Weights of a small transformer language model: learned positions.
Each number is 500 + 50 x the weight over its row's rms, rounded and kept within 0 to 999. Layers, rows and columns count from 0. Numbers have three digits each. The size before them is the row's rms in percent of the matrix's.

# layer 2 MLP down (transposed), 256x96, rms 0.245, rows 67-110, columns 48-95
100:609451521534485591522382478572561532498507527545482431469540419548478459557468496474639443479502479528565508466559452461483557504430544467554496
110:424536550514525560517484462437523504442512507550472450500491491524509586482459524489561460580555509414560496471532422486498496428507429554483454
103:599432473472484456519539526569440576474553450582457487478536547485499508518566591492452521632491476469509509547462525523559491383391486438497444
095:528520494466523455532508516370562481585506528510595591512470436522501469512491494523464429462536470513553449477460585522617456529472548563554452
098:583528479479506535511592448508437574500404507448534557583520439509498584444510510533462539572472428459542441446532566559480482446492498433480546
110:484436531488574498444515526502478542511458439461428489609476470496515487516395529464517537511579591484492439517489455460399413482446466432461502
094:548458517408475491487508520465474484415480513493489533529520457513541536541470620367566516461543592570456493562383497472489463403460490537506426
089:435535487469406569526551612566485575467555425508434553459498559527518496432406489584537506542451463447511469444486431529595573551477488513553478
113:480536398459453489535521544432455489467443562533371524484467406533424512525503418489540566463518524448472518458434454417450521553453516497532491
100:491534464384536570487569567480450429484520463475455413526483530489492546532457489476509418420498491527485511506567536426476505508532443449462445
096:457475525456447611504411504550589466428540494443445465554558575575435458475495420453513482442540558476531587483501433494459476550537539496501472
091:455454450434403538500456511582427536503571518515456512486377525486499493485577557449408555488428409499460425463464571606517473524540515563511596
097:546468488608433523518554539576483505554449494524546538440524499539505610427476536453498489534550533427483531499547449506628539444493450552505492
101:537561484544467464520499454594567364388420509491509518507549473497571479534476412582628573452541436461475440521562565437479493510434481479593534
099:444514527476447472512456528455521436567523478455416481537466459477516488522588471458543424561490567469542472445501395556495486453496440456520465
092:503478440494552565483482400454532491415654469602516503478461385471519524462397483468547475487430428558511601535481557530468487462494437490509487
099:543486413453488511519458404528506454527515471586501480481620501465541483540508467448487524579493520451400552479437462545530521472469576435544520
093:504527504484577519538415541546443523467525529557518477535488504506540462505499496496506441431546442410435481517502617490555519486548549492517568
095:530590485491515420566508515481437484506527579632493500529517512421526414498552434480399476438460484514423605496449487480504526586495539476557584
103:451476505516538543441486512442599501501439477522450414512400475530515538485468469502530596453533544574449560560516463509509395487466539557453459
105:543534459500527482501525477425404434491520505525428449540417553527480505486510434459482426515541488526622573439530451539433416461538549580427479
100:453504543455461518392512447492449515506476419475504444522479508481508631528437513495526498506408555510489470581512507483469545435458545490454507
106:569517554504522445496418496484544482504466504553554499459472584454592610516550499520502534530534506461433433474465478512529471506527444536517518
097:543516429381434415474475534500485501421471532504478523454444463568455474490521595457459554568461438603455457487476527490494510412460529502543508
103:551520492503597522442496395438535448570497434464489566550509532505545433483494533511468476457528491433492563478497494565582518538550509493462467
105:464540485488549491601553406510438437504488549509449457520444504474599493461484528441499442478530490509478480535454468393494623461469537503528549
090:545441482512555429496578518578459575421514427516553431466490460436529481557514483516484441567440506532479341418488565533495427407488463433516534
116:533493487451515500474582468554563487532489454454554473550463539479518544470540503578444557542481466464703475517463483537517461568531518653445477
096:530390481467493505486561594533579507527486501473548390552500481457534620452512521584514490472539485474560582516444558532484491487537529546508413
100:420421462492510570511497454544523401532557511463554497455471548546544514538518582608492459479592482531583447562571494523568464494501468477525419
103:391493595464511528533471501445517483534431456452516407465584547616430540495497483507509492491470436449546560482510509493487537512522552583474559
090:462520532479498482447523461407493388585527532592491497442538451470423570509562501465546527461453504509528591574511445545507525561428529516449479
109:554572486539451486531484558601486582470540436556515476445458529522563458399520460499472572377357408451539519485514474512575518550517435539448463
094:551507479529484476584508452461379498520536560477477472560488545503545496544594490588395420534515557499578460413461490461486468506538475468594474
105:423530496572440569507461473537519451473481525517446549505449534523417502566527429531521502490565492357503484462498533428564475506511544522498505
108:478524492498527493649538502486546590564473488493509556498443521490550478491541479472412421538447573374487354474550459546467479474465501402499530
096:580515530412462501523523483511520534526443510535399556562494502527558402510506496424484506521573504567501472539442489495500519430594573446521512
107:443494486517544459517496529469465399467454544504441464461454470541506525480562421542464520467541458428450547538498475485392520437457516529424515
098:412449504420568484542457544511524420461463491501553430569474568486442502514529523531603449500512492587534511572530432507519546579553579464482421
095:566445562511472472499564435382477435459429489460397434580553478457623527458467514441457510490546549467550565498555531470463518457498476509512479
104:528562494520536531467559518503493574525457502505477489476477501549448564527452467363420476507405461602550461500506557559543574535510471504531505
104:444518500494516456452487509504483501603459519474526478469456450508557485528494473555561467496506508406463379525468465457448495490460542436417399
099:557437445600568572583548437595380438551482453468576479501486487546413534513480407568509492512466501421515425524457492523494606409496536437519512
108:489391448552463519536621500572419482524451488452520499534560472540548467520531443507522445457468485446531505510552542497509412523491441532573508
# layer 2 MLP gate, 256x96, rms 0.219, rows 68-111, columns 48-95
108:470615565507497565528538540501534562492477493402398500438472542491484568504512643549588491534528462440564548525597466439436505422495391501452440
102:598552522513514567608558524553476578495555555527502520498493562482444526548511612457399487592475464459498457530453465528473436449472505503552526
085:394541521516475532540431466588363447413466502512418514458532446521513487364477520459515535506482488445430466513589467527469471496542559510503556
098:503445438557515363521527507531532461505473524619521540571413519475455527512496440522506474447588458406508487460558548592419514428503446519472447
113:473464477453466531493559514484522554534566511545562425446451479545493513592523496546584444437362465498543461552545418488539602481426587423508505
094:586543529469515456493491493530517567488604498573490409461535539602537452503481547583504490511424443492528548535512436522492529510525498448464538
092:456601532487459576438445620554576546476497446498355542413483560535535523446470489610559549512494410465528532457568457527546543546476485484449461
108:577434547589516567548502521498521523558573424478554461544430557480498440444463607545512453539461517486541597435531511615499483542528478480540465
105:440468494478519554488585540511507516542430405396469496496528515504552577591585503477467487457490511481503554455598502490541436484560534495421441
088:471500490512574394422540483473428497558415561470533552456525499433545573490452534511505494559390565481489490419554522436572516507521459469515544
095:439451469438426517521469487482510523407586529565381525475421518422538507515493523428459500487515412456446400502491584545506469474531527527454438
090:508514436492424500504483559617517595516464506473542566417510434573539532482496523509474522433552552490484497499528510519566529506525509450560486
099:542475533550555453509460437501566495453418486433510474529516446452461470476546540544651571527452388500434468450656607456530493590568529464496574
094:546542457506515464465574506550551577482396553546606463461458576457492479491395563500436568445568438528469525403432508524440540570525561464474528
091:445558463483574464499501511528463503513491634539492402466607573522527467540507571514474452507536449400485482487459486513536500391455546474471455
107:510528493480530570538429481443460421563489473541443482476621447464493559543539504502482479561486515498411510420363429533491498513491556465486582
096:457513463481575463502421524555465491405522487533541471497483446510512437445560580492533468450533492434468395507498571490491496481536554562578553
107:479609548446523593468476476577505529458448411540480545488553492505552412437490461531553446414511503533548416499539504449461430427508524488583524
099:468502420521569615527385515485481491511445462507512481537435416444439522433464493541547582445539562515447590533540465524472438428547588499426470
102:500528467544456521582438473528556503497510571514486517566488494530525592588627603544573608439532544416511452553565455460476539521505541573529484
106:591593511530423514557462519471552455538556464555403559472546477548573554548484501498507572569494545472518478502506475505485478565555580500402476
119:524530451447534494487541489492497567533483491392513495493519426486459426381480513459468507546439556621465479487534519570471444494509586503548492
110:517511623513530532509496512491593487548423526517487515521477513393574570569533446518533461503516575481496573368519544448501508627442537508447498
106:439526500479504491555547532584490466511505532536518410377453426527455418429566483480407550505493454535479463481523474445416549533473522471405500
103:475475507477507459609540483498391440452558576460488449496523529552533483504503504491493463470545526547462511577497436386494590430481492515535541
095:469540582474424567457511464549512518502475537533466541497510562575483543438520607565497502439561445476494628502478465548540621533340554539445441
109:495490566460512533507548488515503464500525491548546489576518591459472550476573458579462479519537433475703486455495536517484494543421502565418479
097:489479498482514549560507556617558496608450479597498398498442505510530612485486518612509436456499523390462543497538508515553530516500476571540451
086:554564523526440513514452471492362576472407475554484556489546504491414498499455478469474502515461476428408469472447575503500599514479520443467541
091:558447380526467553506498494498475499435519536531497603444514548459472436472605553567531499492510549580505519471555521501538519541428394451448466
101:497474480492543437527503543561533532544440572510575517443581467438576514508537467531510541590523473518519505381430516496535438432560486463469441
119:505524537583482448529541582481488550453559404537509417490479581487523489441622490546467472390475422449547467457530460540548532405531419441400470
098:398464357515474573400470503527464481325465490476529440509551495539553464529578479427512571497487521454583479529587464522442514463546521531550523
103:428524446507423598480383502548499496430501493511454511495501461510444482537540470565568495453490471401512461494552470424482441494569586520507491
115:462493454521443426561565465487521585534569481532388502472454574548492491483492571436538473574440385507535502516515542482585512530430514439570494
092:542546481452504407499419507501552584517504566537329506486474488544498453508473506532479511528500560518462523539529562607603487516582540476466455
110:556483445453547463472511487417472589514600600548490547435542548429472446616476572482524561530534494523502511487509570528550504492527518520497452
097:566488522492479521532434496391456628547517443513484550547552458512520500528511428503521507460508515501508555489432558456542488560441359443474546
096:536486489584499542449585379471523537446414541444435572566553522511571563439488558421503464589532502477496594418549476524495474592489540506469451
104:529481516486400521523512574451521561483492518522551446445588519586492529510467450481542505480513547479493494494433441496445577555567449461456490
114:566526443465486562548498512499548587379576545503457444484600439575496486471486523449417475520467444489544549429575425545464497612533528437448525
112:553502447570547490493485505435566535511517523530562443441534481527489416412507566503463621476487560496515455471522471477466501465593510455553508
121:493415533522424478489583523447314487420523493476529513562490565489540509467412467508466559507487461527486501541440479488420472467448478508508543
116:446535584431510511422504482517500546416527448425477563519434503431451455492506424505505418519445561577512554498428516352484527444561526473546586
# layer 2 MLP up, 256x96, rms 0.216, rows 68-111, columns 48-95
105:564475486600532562448471498500519501448503488564471514500413499594559539457449581460571544526506525465564536421515409449453489409477404506499476
100:461442480541453411496567429512473526491394485529558590442507491477509504498543463464582531449455575603497516555533575516477539546547468499525502
083:586502532533445448436516441433571495529524582523627529535438465442539487577538505486502501482544484581534562513433488488612393498474410578524438
103:552510480438490498530485501428444504453450459432513530514474437474518540476487535499455621561545502548494530476404527488445569471576509430537537
111:490529471435522537527470600464565477522475456424488513453351505437410435479448519511527522462513552559488464534512457406474554526488593521469517
099:476479457489480515564468565480339455467508477514553491522522467374459527439440587365431525558517506465463501501415517509478511513453442564514386
095:523530482463551500515436453550448527528487512446499533451616539556509549438513560577534555473501487481556514544527500474458531553453524546513497
113:461555498477491444545500557458491423500461587467511454489549411457527572508471445485433434529586464540460455496410436442397504478359434458524523
100:514461485535542478489481524483535536554516548525451492533493525601439471474424486503510440487518548479443444505610512564524604466438480467484439
094:517436465431444617515510554491505470414578461580497456514514532534452463520505409490529502465577474545511493599406448611449493447552528488545438
100:416438434470492494464454482607502489455534561541476542467482535546526513523500590380450515470538416487464376474544503519476494514493503556513415
096:497537433489404462614545609601510512604454506537493540458478513530545515448492484477539513489550530437547430502546481564542611528503567437525475
097:519491505535496457490422489554546476481476515419446458535489420438524499511539457531684539472445428497492531494613567418511501538469588512558577
098:450466509451492491516547537499485512427492501581462450539576427526477426590522498484525523477553524520414617513534557578537457459428412588484468
091:519467540452490441515453473467561497487503463501546535540489403455387622438491412487568531494400592507542532515483558503527476541544540521519475
102:535540496507545448435554571584509508471480513439488552563420537519484484495475496544481590462483539540605442567590581478508451503534494507379438
091:505533472453533501457427528546440522431553445514474503567464425490519464564528581492506487468483399452500435509558574477551449456540538568525456
096:564444444546399474519559600436443510472623534512511500537401496502487533519527532463487532468563547511398549531467497482505542518511525548527580
091:457518531586553560496446494518540597524481463445474406572461442520477498507524488552519488507498580503488506573550460479492472419543646545503516
105:570534408530592496519518459456452458492545442482448477549386598491452541490514457486478464504464513560563527500461444497450526509529489518531515
094:508473497543378443499471510436521578399542409478510529492476509501525585468450545447525544498465521493490484559491495482455543463518422514482433
113:510480576437459455417406595507557433497456419462488525519473607423549505419520515461507475501563602464487513429484490512473506543601466588574540
115:497497377466508390442536508433545456518538535450474483460486548564552484554481530513457541473431508505520492502486467531519446437588510420537489
105:596512552533571539468523384503478488538526526552578542544499575472364451523529449466540567482476466571552532479570563432518517497448504439535420
096:441545538493457471555465467621505582505510499504440527465375475455455486433517496426488503472467486465449552455579513513330527517459518480556559
095:529481551438511550409527364468492434487517464469512508474479496503506484497411457595541503459534521498443497452536504500504457403468505471465580
111:509552530469501524482518500607483483464528534531562492506488569532459623502507438555487483502544532556602478484557561489511503432454499577431509
100:544483554496526554495521535618621596539504468520538376488428483501542554454498504625541527533516497512608513474510547542520592471519526554501474
088:464412479457564501488544569515675481500547515461526436508449494514562472484526540535517512484566547500551516493590503487548448516480521547506426
088:444521662441560502492491563496545453479557483467483428563497440472568590521459413396505503488467436441487561522494448445513466537536612552515562
109:515500493471412502482469525475439508475581510496470447523453485544458448485453590493501504444432565489425539584519447497548514545466446540563530
115:452542497435417466498480498592485523496519528530439482515484513630510482424522495449471461437449363420533515548447523443557541450470568494532603
098:488452537409492468539478477526485498376503529506461493483575556553577542551545497529415427563521480477538439466524460482551430559466471601647454
106:435510484500473546483384397592530458449446469483388575532457566489496523472538425516575397448531392395501451514543547495572443517544562536509514
108:495541469479448589608512461528494518490447456471449535533515493498575496534534540509513453469334530435513437538526494474572479555409503479512588
094:576438466520463544487484497450530505486491527506473557507543577484516541478566490467521615563451497490491617496500556577559328506481541557430539
115:503586567507472495550472498543483433487424444506521452529456466513541496431571418556538415463460523461468582505466476446459544540487475506516509
094:504501565450501535501506573518545499456502463525563424561418511496493436572498593548527505474556512601544493600474460494511498500497559511518396
091:541494550508488448552562398443535530484471487565418522603578537532620502481475465471542464478542525439494508431538572522530564517539473454536441
102:530488457484421586472495525512498504565477482504489470533552550596472511494399463461577564471490503509464558548456438515506569520606429457469528
107:409459568502499445427557500514483432612416472530533532476399558436514499535514462557573521460541570469417434559449551480529504394479479543536468
107:580488489582576500469517494426584480508528482499511482514558530486462425493490544508469576440486493524542405528521467509518490429561522508515508
108:420447502486505411383536459560453556532492493492495496548480509544509488514475456491508435494428464555506444562501470398610549497527591450510547
110:499489531461528467526484577481570555477490454601408448423528478454485442494599595484547473458509532510512502464510559537563576467550458567458432